Part of a small language model's weights.
Size: 16 layers, width 384, 4 heads of 128, MLP 1920 squared ReLU, vocabulary 17766, 49.8M parameters.
Architecture: LayerNorm before each block, rotary positions, untied embeddings.
Training: a variant of SOAP for these matrices, 344M tokens, 5251 steps.
Each number is 128 + 24 x the weight over its row's rms, rounded and kept within 0 to 255. Layers, rows and columns count from 0. The size above them is the row's rms in percent of the matrix's.

# layer 5 MLP up, 1920x384, rms 0.0726, rows 506-522, columns 0-95
size [115  99 118  98  95 102  93 100  98 103  57  90 105 113  90  99 111]
[[156  98 126 145 122 129 140 127 116 109 118 191 139 155  92  99 161 111 134 128 138 139 101 149 145 117  67 148  65 123 112 145 102 115 160 149 137 119 112 145 171 145 122 162 157 127 156 116 163 149 137 109 178 119 103 152 190 110  88 109 132 138 149 121 107 136 176  96 115 133 101 157 156 105 102 169 162  80 153 104 131 132 122 111 144 114 137 100 145 106 148 114 143 143 117 118]
 [125 124  89 140 163 123 170 114 117 129 131 124 122 124 102 143 133 139 125 141  92 122  75 147  98 133 125 164 138  98 142 134 119 182 155 153 129 158  83 132 109 119 140 111 147 135 138 161 107  91 142 131 171 166 130 128 173 126 144 192 144 132  99 124  86 123 121 174 164 125 140 134 120 136 122 127 108  66 115 131 133 115 124 135  83 101 125  84 174 126 131  81  85 112 117 167]
 [131 151 137 136 122 141 137  90 148 132 109 173 191  92 173 125 120 144 143 118 108 207 148 162 136 105 120 150 158 179 142 160 149 123 155 105 136  95 129 126 140 141 153 118 140 127 142 178 144 104  97 120 128 149 123 139  94 150 149 122 149 140 103 160 151 115 134 139  99 122 146 152 118 159 106 108 120 137 149  79 116 129 146 164 112  97 104 115 119 110 130 122 139 115 129  90]
 [149 122  79 147 115 107  91 150 150 134 148  83 115 114 124 130 126  88 139 173 150 174 104 165 118 103 146  97 111 130 144 128 131 149 135 125 105 119 115 127 116 149 163 143 140 109 115 128 127 102 114 116 139 132 123 131  98 148  97 150 133 174 121  89  62 138 119 142 126 135 135 156 101 152 117 136 100 148 108 157 140  86 149 127 145 111 100  93 116 140 100 106  86 120 116 106]
 [ 89 167 120  88 123 134 106 104 102 145  83 130  99 148 185  44 133 154 104 138 126 132 119 111 157 112 150 144  90 114 144  92 143 150 155 127 134 112 150 127 125  91 184 113 125 127  85 110  70  93 104 162  98 142 132 133 138 102 108 152 127 173 150 119 145 104 130  68 125 165 132 144 169 135 115 131 148 148 136 137 124 121 129 166 137 164 119 128  96  85 128 126 103 130 158  86]
 [ 85 167 127 117  94 118 164 146 152 116  98 161 174  86 120 157 124 109 128  92 142 206 139 119 120 125 142 137 163 104 112 167 121 141 114 155  95 180 131  80 120 105  88 165 129 179 129 174 145 137 119 157  83 136 101 145 106 133 144 163 128  93 124 126 133 134 131 116 138 136 114 162 127 166 126 106 121 139 154  99  97 118 131 108 154 100 117 105 107 118 138 149  91 102 104 138]
 [133  90 151 136 142 109 148 141 118 114  86  95 145 137 141  66 125 159 103 134 169 132  95 114 120 110 147 118 121 132 120 131 153  97 157 135 133  87 111 144 158  95 139 201 104 125 102 156 144 104 146 124  69 129 138 153  93 119  89 108  98 116 112 151 126  84 101 139 108 108  76 136 140  88 135 122 172 124 147 120 136 109 156 122 138 108 122 107 175 129 104 145 107 133  94 115]
 [ 96 132 138 112 100 147 150 154 112 120 123  94  96 133 117 131 112 160 109 145  96 129 170 127 108 125 108  77 116 138 126 139 152 130  86 119 140 157 170 148 135 163 134 135 131 122 154 103 141 152 173  91  97 144 127 114 134 144 155 130 145  96 149 125 141 104 107 109  91 177 121 114 143 149 180 121  85 145 118 125 168 140 135 106  95 120 144 137 141 162 112  92 147 159 155 162]
 [196  86 152 126 162 111 157 109 174 117 157 148 116 133 158 139 159 157 134  92 112 127  84 133 138  91 143 118 161 145 140 150 104 140 124 109 113 145 133 126 152 162  87  93 104 183 121 123 126 162 112 143 157 176 113 136 136 139 175 139  88 168 128 142  88  94 100 146 157 124 124 144 184 135 162 114  94 144 136 116 130 162 123 127 124 110  89 104 150 132  87 149 101 122 145  90]
 [ 93  61 108 115 166 117 128 108 177 104 135 122  84  84 139  78 129 125 109 159 123 139 141 113 107 145 127 105 138 150 150 122 153 127 148 134 122 111 148 156 111 129 158 128 167 121 137 130  92 129 124  69 109 117 103 149 132 141 179 153 130 112 111  89 113 144 116 143 143 166 100  91  52 126 109 153 116 123  97 102 157 137 176 152 142 130 140 123 180 119 149 131 103 120 111  69]
 [140  82 154 134 159 107 105 124 111 148 146 112 153 121 100 174 129 132 135 116 110 116 119 109  98 116 151 147 160 126 155 142 113  83 142 139 104 111 110 129 115 131 160 138 130 158 118 139 131 118 145 131 117 155  99 110 117 124 111 159 140  99 138 106 126 104 125  92 137 110  95 102 140 112 103 102 128 128 126 159 150 130 131 134 124 169 138  94 103 146 153 151 168 129 174 169]
 [149 157 103 151 124 123 132 142 131 142 134 132 128 146 100 112 104 148 112 130 110 146 106 146 132  98 179 129 126  84 120 132 167 110 139 113 114  98 126 130 122 135 105 107 137 134 132 115 163 102 142 139 127  93 117 106 139  87  86 113 136  91  96 105 176 107  87 106 155 121 150 111  74 128 111 129 112 165 137 134 149 119 108 162  76 106 128 197 141 103 124 145 125 135 124  96]
 [153  75 107 142 174 165  91  79 122 101 155 117  64  76 120 127 141 113 131 159  96 136 112 136 115 120 128 165 143 136 125 110 122 153 122  94 131  89 144 144  83 131  98  98 134 134  76 131 132 122 126 123 148 143 107  92 143 122 139 127  93 164 143 138 168 125 147 157 129 146  90 128 118 127 119  90 143 119 127 142 135 111 152 103 157  75 125 125 139 118 114 179 126 138 158  92]
 [105 100  74 104 117 151 102 163 105 122 128 153 137 129 162 141  89 155 122 128  95 136 139 150 134 108  87 113 120 128 125 134 160 186 163 121 112 127 135 154 144 169 146  96 134  98 107 127 165 157 123 100 178 115 119 107 152  60 155 144 158  94 110 102 145 110 142 112 139 147 119  77 146 142 139 151 121 124 130 155 163 145 137 120 140 133 118 111 117 148 119 154 136 148 115  98]
 [117 151 141 117 103 135 137 115 104 119 113 162 123 113 150 110 109 155 152 154  85 108 133 122 140 152 107 115 146 122 137 161 105 100 146 153 163 109 177 180 154 158  99  84 165 130 166 110  77 142  85 134 151 165 162 158 141 166 134 144 187 176 150  90 122 119  75 142 175 136 112 136 152 131 103 102 136  87 132 149 130 136 139  98 130 146 138  99 132 140 114  93 146 123 182  99]
 [131  91 191 112 145 134 148  80 159 138  97 116  95 162 146 115 136 127 104 169  95 129 107 136 153 152 109 123  99 111 144 171 124 123 106 154 138 129 139 146 137 171 163 144 133 142 174 112 118 108 149 108 106 146 163 119 149 113 125 176 141 119 139  86  66 114 129 133  90 120 137 155 118 132 144 133 147 108 149 119 148 153 111  95 133 147 116 139 135 128 127  93 143  80 122 131]
 [137 125 111 172 169 116 124 175 168 128 172 147  74  91 131 102  90 107 133 114  99 190 111 116 141 107 132 133  98 114 154 156  99 142  83 127 125 137 113  88 135 131 119 129 120 142 157 141 119 122 120 130 145  82 139 142 200 108 127 120  90 167  89 113 147 149 104 141 152 102 177 142 188 130 159 100 140  97 125 146  82 172 133 115 112 103 134  62 124 139 137 177 143 152 112 144]]
# layer 5 MLP down (transposed), 1920x384, rms 0.0693, rows 506-521, columns 0-95
size [112  96 113 101  97 101 103 108  99 103  61  92 105 106  92  96]
[[102 124 145 115 112 162 134 131  96 152 142 135 122 102 123 107 104 142 121 106 119 183 105 136 126 105 126 111 167  95 157 106 139 109 113 130 115 139 109 116 161 126 132 107 103 122 134 148 190 139 156 139 122 129  74 132  78 123 124 102  88 105 134 121 176  86 145 116  75 101 148 128 117 162 178 109 132 127 126 157  90 106 121 138 126 167 105 124 145 149 119 147 117 125 110 146]
 [106 116 100 140 112 134 145  95 129 127 154 121 141 149 112 114 150  79 161 118 115 116 101 129 143 184 119 121 116 141 129 145  89 131 116 107 116 150 121  90 146 125 110 114 162 125 140 150 159 110 172  87 168 152 143 121 130 116 143 113 122 134 166 158 119 191 131 118 112  97 129 128 121 124 124 151 146 142 129 142 104 158 142 108 187  98 117 107 158 101 130 128 160 118 125 126]
 [136 193 128 121  95 184 114 126 129 137 137 134 184  93 111 161 145 119 167 125 150 143  79 190 132  96 171 147 144  99 113 147 131 104 140 185 138 138 106 167 171 133 117 123 123 110 135 160 165 119 126 112  92  97  82  79 142 114 163 137 108 147 150 129 140 170 140 138  95 136 128 137 117 135 149 118 126 117 146 139 108 114  99 181 132 115 125 147 156  82 174 113 137 142 131 114]
 [100 166 106 128 115 129 136 111 119 154 135 161 125 139 152 131 135 124 157 106 115 104 130  58 155 171 127  98 134 117 171 133 167 105 119 158 154 143 137 126  94 149 114 132 115 179 123 144 110 106 137  70 172 153 135 117 116 142 145 116 101 153 137 133 130 142  99 120 143 123 137  56  98 153 112 116 101  88 160 144 133 100 153 150 130 133 144 118 115 134  68 127 136 128 134 100]
 [133 152 142  80 148  98  75 158 141 124 116 102  81 135 128 132 140  77  89 136 151 125 102 125 151 126 158  92 135 130 131 118 109 126 126 151 110 164 134 159 117 171  90 136 168 117 148 170 176 146 149 144 110 128 107 101 104 125 157 114 130 130 114 118 156 141 112 102 148  96  85 152 130 113 152 100  97 122 160 115 138 119 137 172 146 133 132 126 113  96 113 151 147 120 169 131]
 [133 119 110 135 167 110  90 126 137 130 166 103 144 133 113 113 121 115  78 117 130  87  94 160 135 112 121 163 107 175 129  88 120 123 134 100 128  80 142 107 129 150 128  89 132 107 153 134 161 109 141 145 132 135 150 167 129  97 164  93 115 119 106 133 154 182 124 183 119  94 168 135 164 132 112 127 125 118 103 109  70 164 149 134 142 144 121 146 112 135 134 135 167 164 129  93]
 [133 130 127 115 127 171  82 133 126 161 128 134 101 111 112 159 132 122 123 136 189 136 117 129 111 105 106 122 150 103 155 150  88 129 119 177 127 120 130 111 118 114 122 158 177 124 136 121 160 123 151 128 144 123 119 116 147 107 141  89  97 118 119 141 112 116 108 148 175 139  90 101 150 109 152 157 136 117 164 174 131 111 101 149 104 128 118 143  99 119  97 135 126 138 148  98]
 [108  66 147 116 120 140 100 130 142 129 116 137 121 139 114 130  92 127 130 121  91 173 142 134 139 139 111 126 170 103 118 108 109 150  95 134 141 122 138  53 104 156 162 105 145 141 101 135 156 170 139 150  88 133 110  75 134 136 138 105 135 128 131  77 143 125  99 121 129 114 136 139 133 139 132 127 137 112 120 140 151 107 115 137 134 126 159 125 137 101  87 112 139 148 134 145]
 [118 157 164 129 152 163 113 160 117 119 144 127  99 108  90 136 126 105 126 111 120 117 167 119 129  94 143 104 145 137 102 127 121 116 138 155 125 128 125  99 175 163 159 141  93 146 112 163 106 105 143 117 151 136 139 140 126 129 126  92 145 157 100 150 164  91 155 147 152 159 125  73 114 137 147  91 135 104 114 145 105  84 130 104 121 151 120 118 137 141 177  87 113 102 101 115]
 [141  96 128 128 123 164 146 118 108 118 124 163 106 141 122 162 126 143 136 133 146 142 104 141 119 154 103  92 148 134 123 121 140 107 124 120 120 112 141 153 105 128 161 135 149 152  95 137 135 117 130 117 193 147 112  78 120 118 121 111 134 136 110 141 218 178 146 120 123  99 163 142 136 136 127 156 135  95 140 104  95 125  94 177  80 167 149 129 121 116 127 133  98 108 125 121]
 [115 111  95 131 157 125 139 139 109 100 148 136  99 120 165 104 112 139 152 141 142  80 126 129 160 159 183 154 126 151 135 100  98  62 121 130 105 137 160 101 122 124 112 139 144 132  93 103 113 113 138 128 142 112 134 121 138 120 144 122 123 128 114  79 128 126 134 110 133 114 110 106 120 120 100 115 148 120 143 127 120 104 128 121 125  89 135  98 132 134 133 126 114 127 142 151]
 [108 136 141 152 108 152 137 124 100  88 182 174 116  98  75  99 122 112 104 134 128 118  99 115 116 125 148 115 115 112 116  71 129 133  97 125 106 134 137 167 108 127 120 102 140 157 116 127 146  68 133 100 179 145 100 119 115 152 109 118  90 130 192 158 129 123 110 128 133 146 137 158 144 142 169 116 127 110 100 115 127 154 127 117 128 183 132 116 113 138 118 115 102 110 134 168]
 [106 150 165 113 122 152 117 159 166 128 126 149 137 150 122 152 107 113 114 128 139 138 116 128  93 124 103 116 167 100 209 129 105 118 104 140 146 138 150 105  93 113 152  96 133 134 157 128 151 136 127 127 131 135 156 119 128 139 146 193  72 108 108 121 114 150 101 147 118  95 131 117 163 136 136 127 123 128 151 133 114 183 114 159 142 179 130 116 147 104 138  95 127 120 130 183]
 [119 112  79 141 132 130 136 137 109  98 107 150 101  96  95 154  97 106 130 125 146  97 162  87 110 167 166 128 159 123 149 152 145 132  68 124 116 113 169 113 146 100  86 127 118 183 134 165 105 149 103 183 151 130 157  94 166 161 102 166 135 156 163 110 148 116 136 170  99 117 100  95 131 114 132 116 102 106 149 109 148 129 152 115 119 146 172 100 138 159 152  98 139 143  94 124]
 [125 123 147 117 125 123  97 150 108 114 118 124 124 102 142  95 123  77 145 148 169 128 122  72 101  72 119 136 129 170 107 144 143  93 138 147 110 121 110 154 164 122  90 165 116 120 111 136 155 141 164 127 127 139 123 153 147 124 173 121 140  94 114 126 167 151 135 117 138 208 143 124  91 134 136 119 153 144 142 163 126 139 115 143 122 115 141 123 120 124 131 167 159 120 106 128]
 [135 163  96  99 146 125  90  87 150 101 109 168 136 130 110 135 126  86 162 103 157 163  84  89 156 131 126 135  99 148 116 121 170 159 125 109 158 128 135 146 139  87 127 122 159 163 109 137 156 123  83  96 154 155 140 137 120 136 102  89 138 138 146 185 133 126 157 109 145  79 129 115  85 120 121 112 113 132 127 156 136 111 109 142 107 108 122 133 145 148 133 141 153 132  98 121]]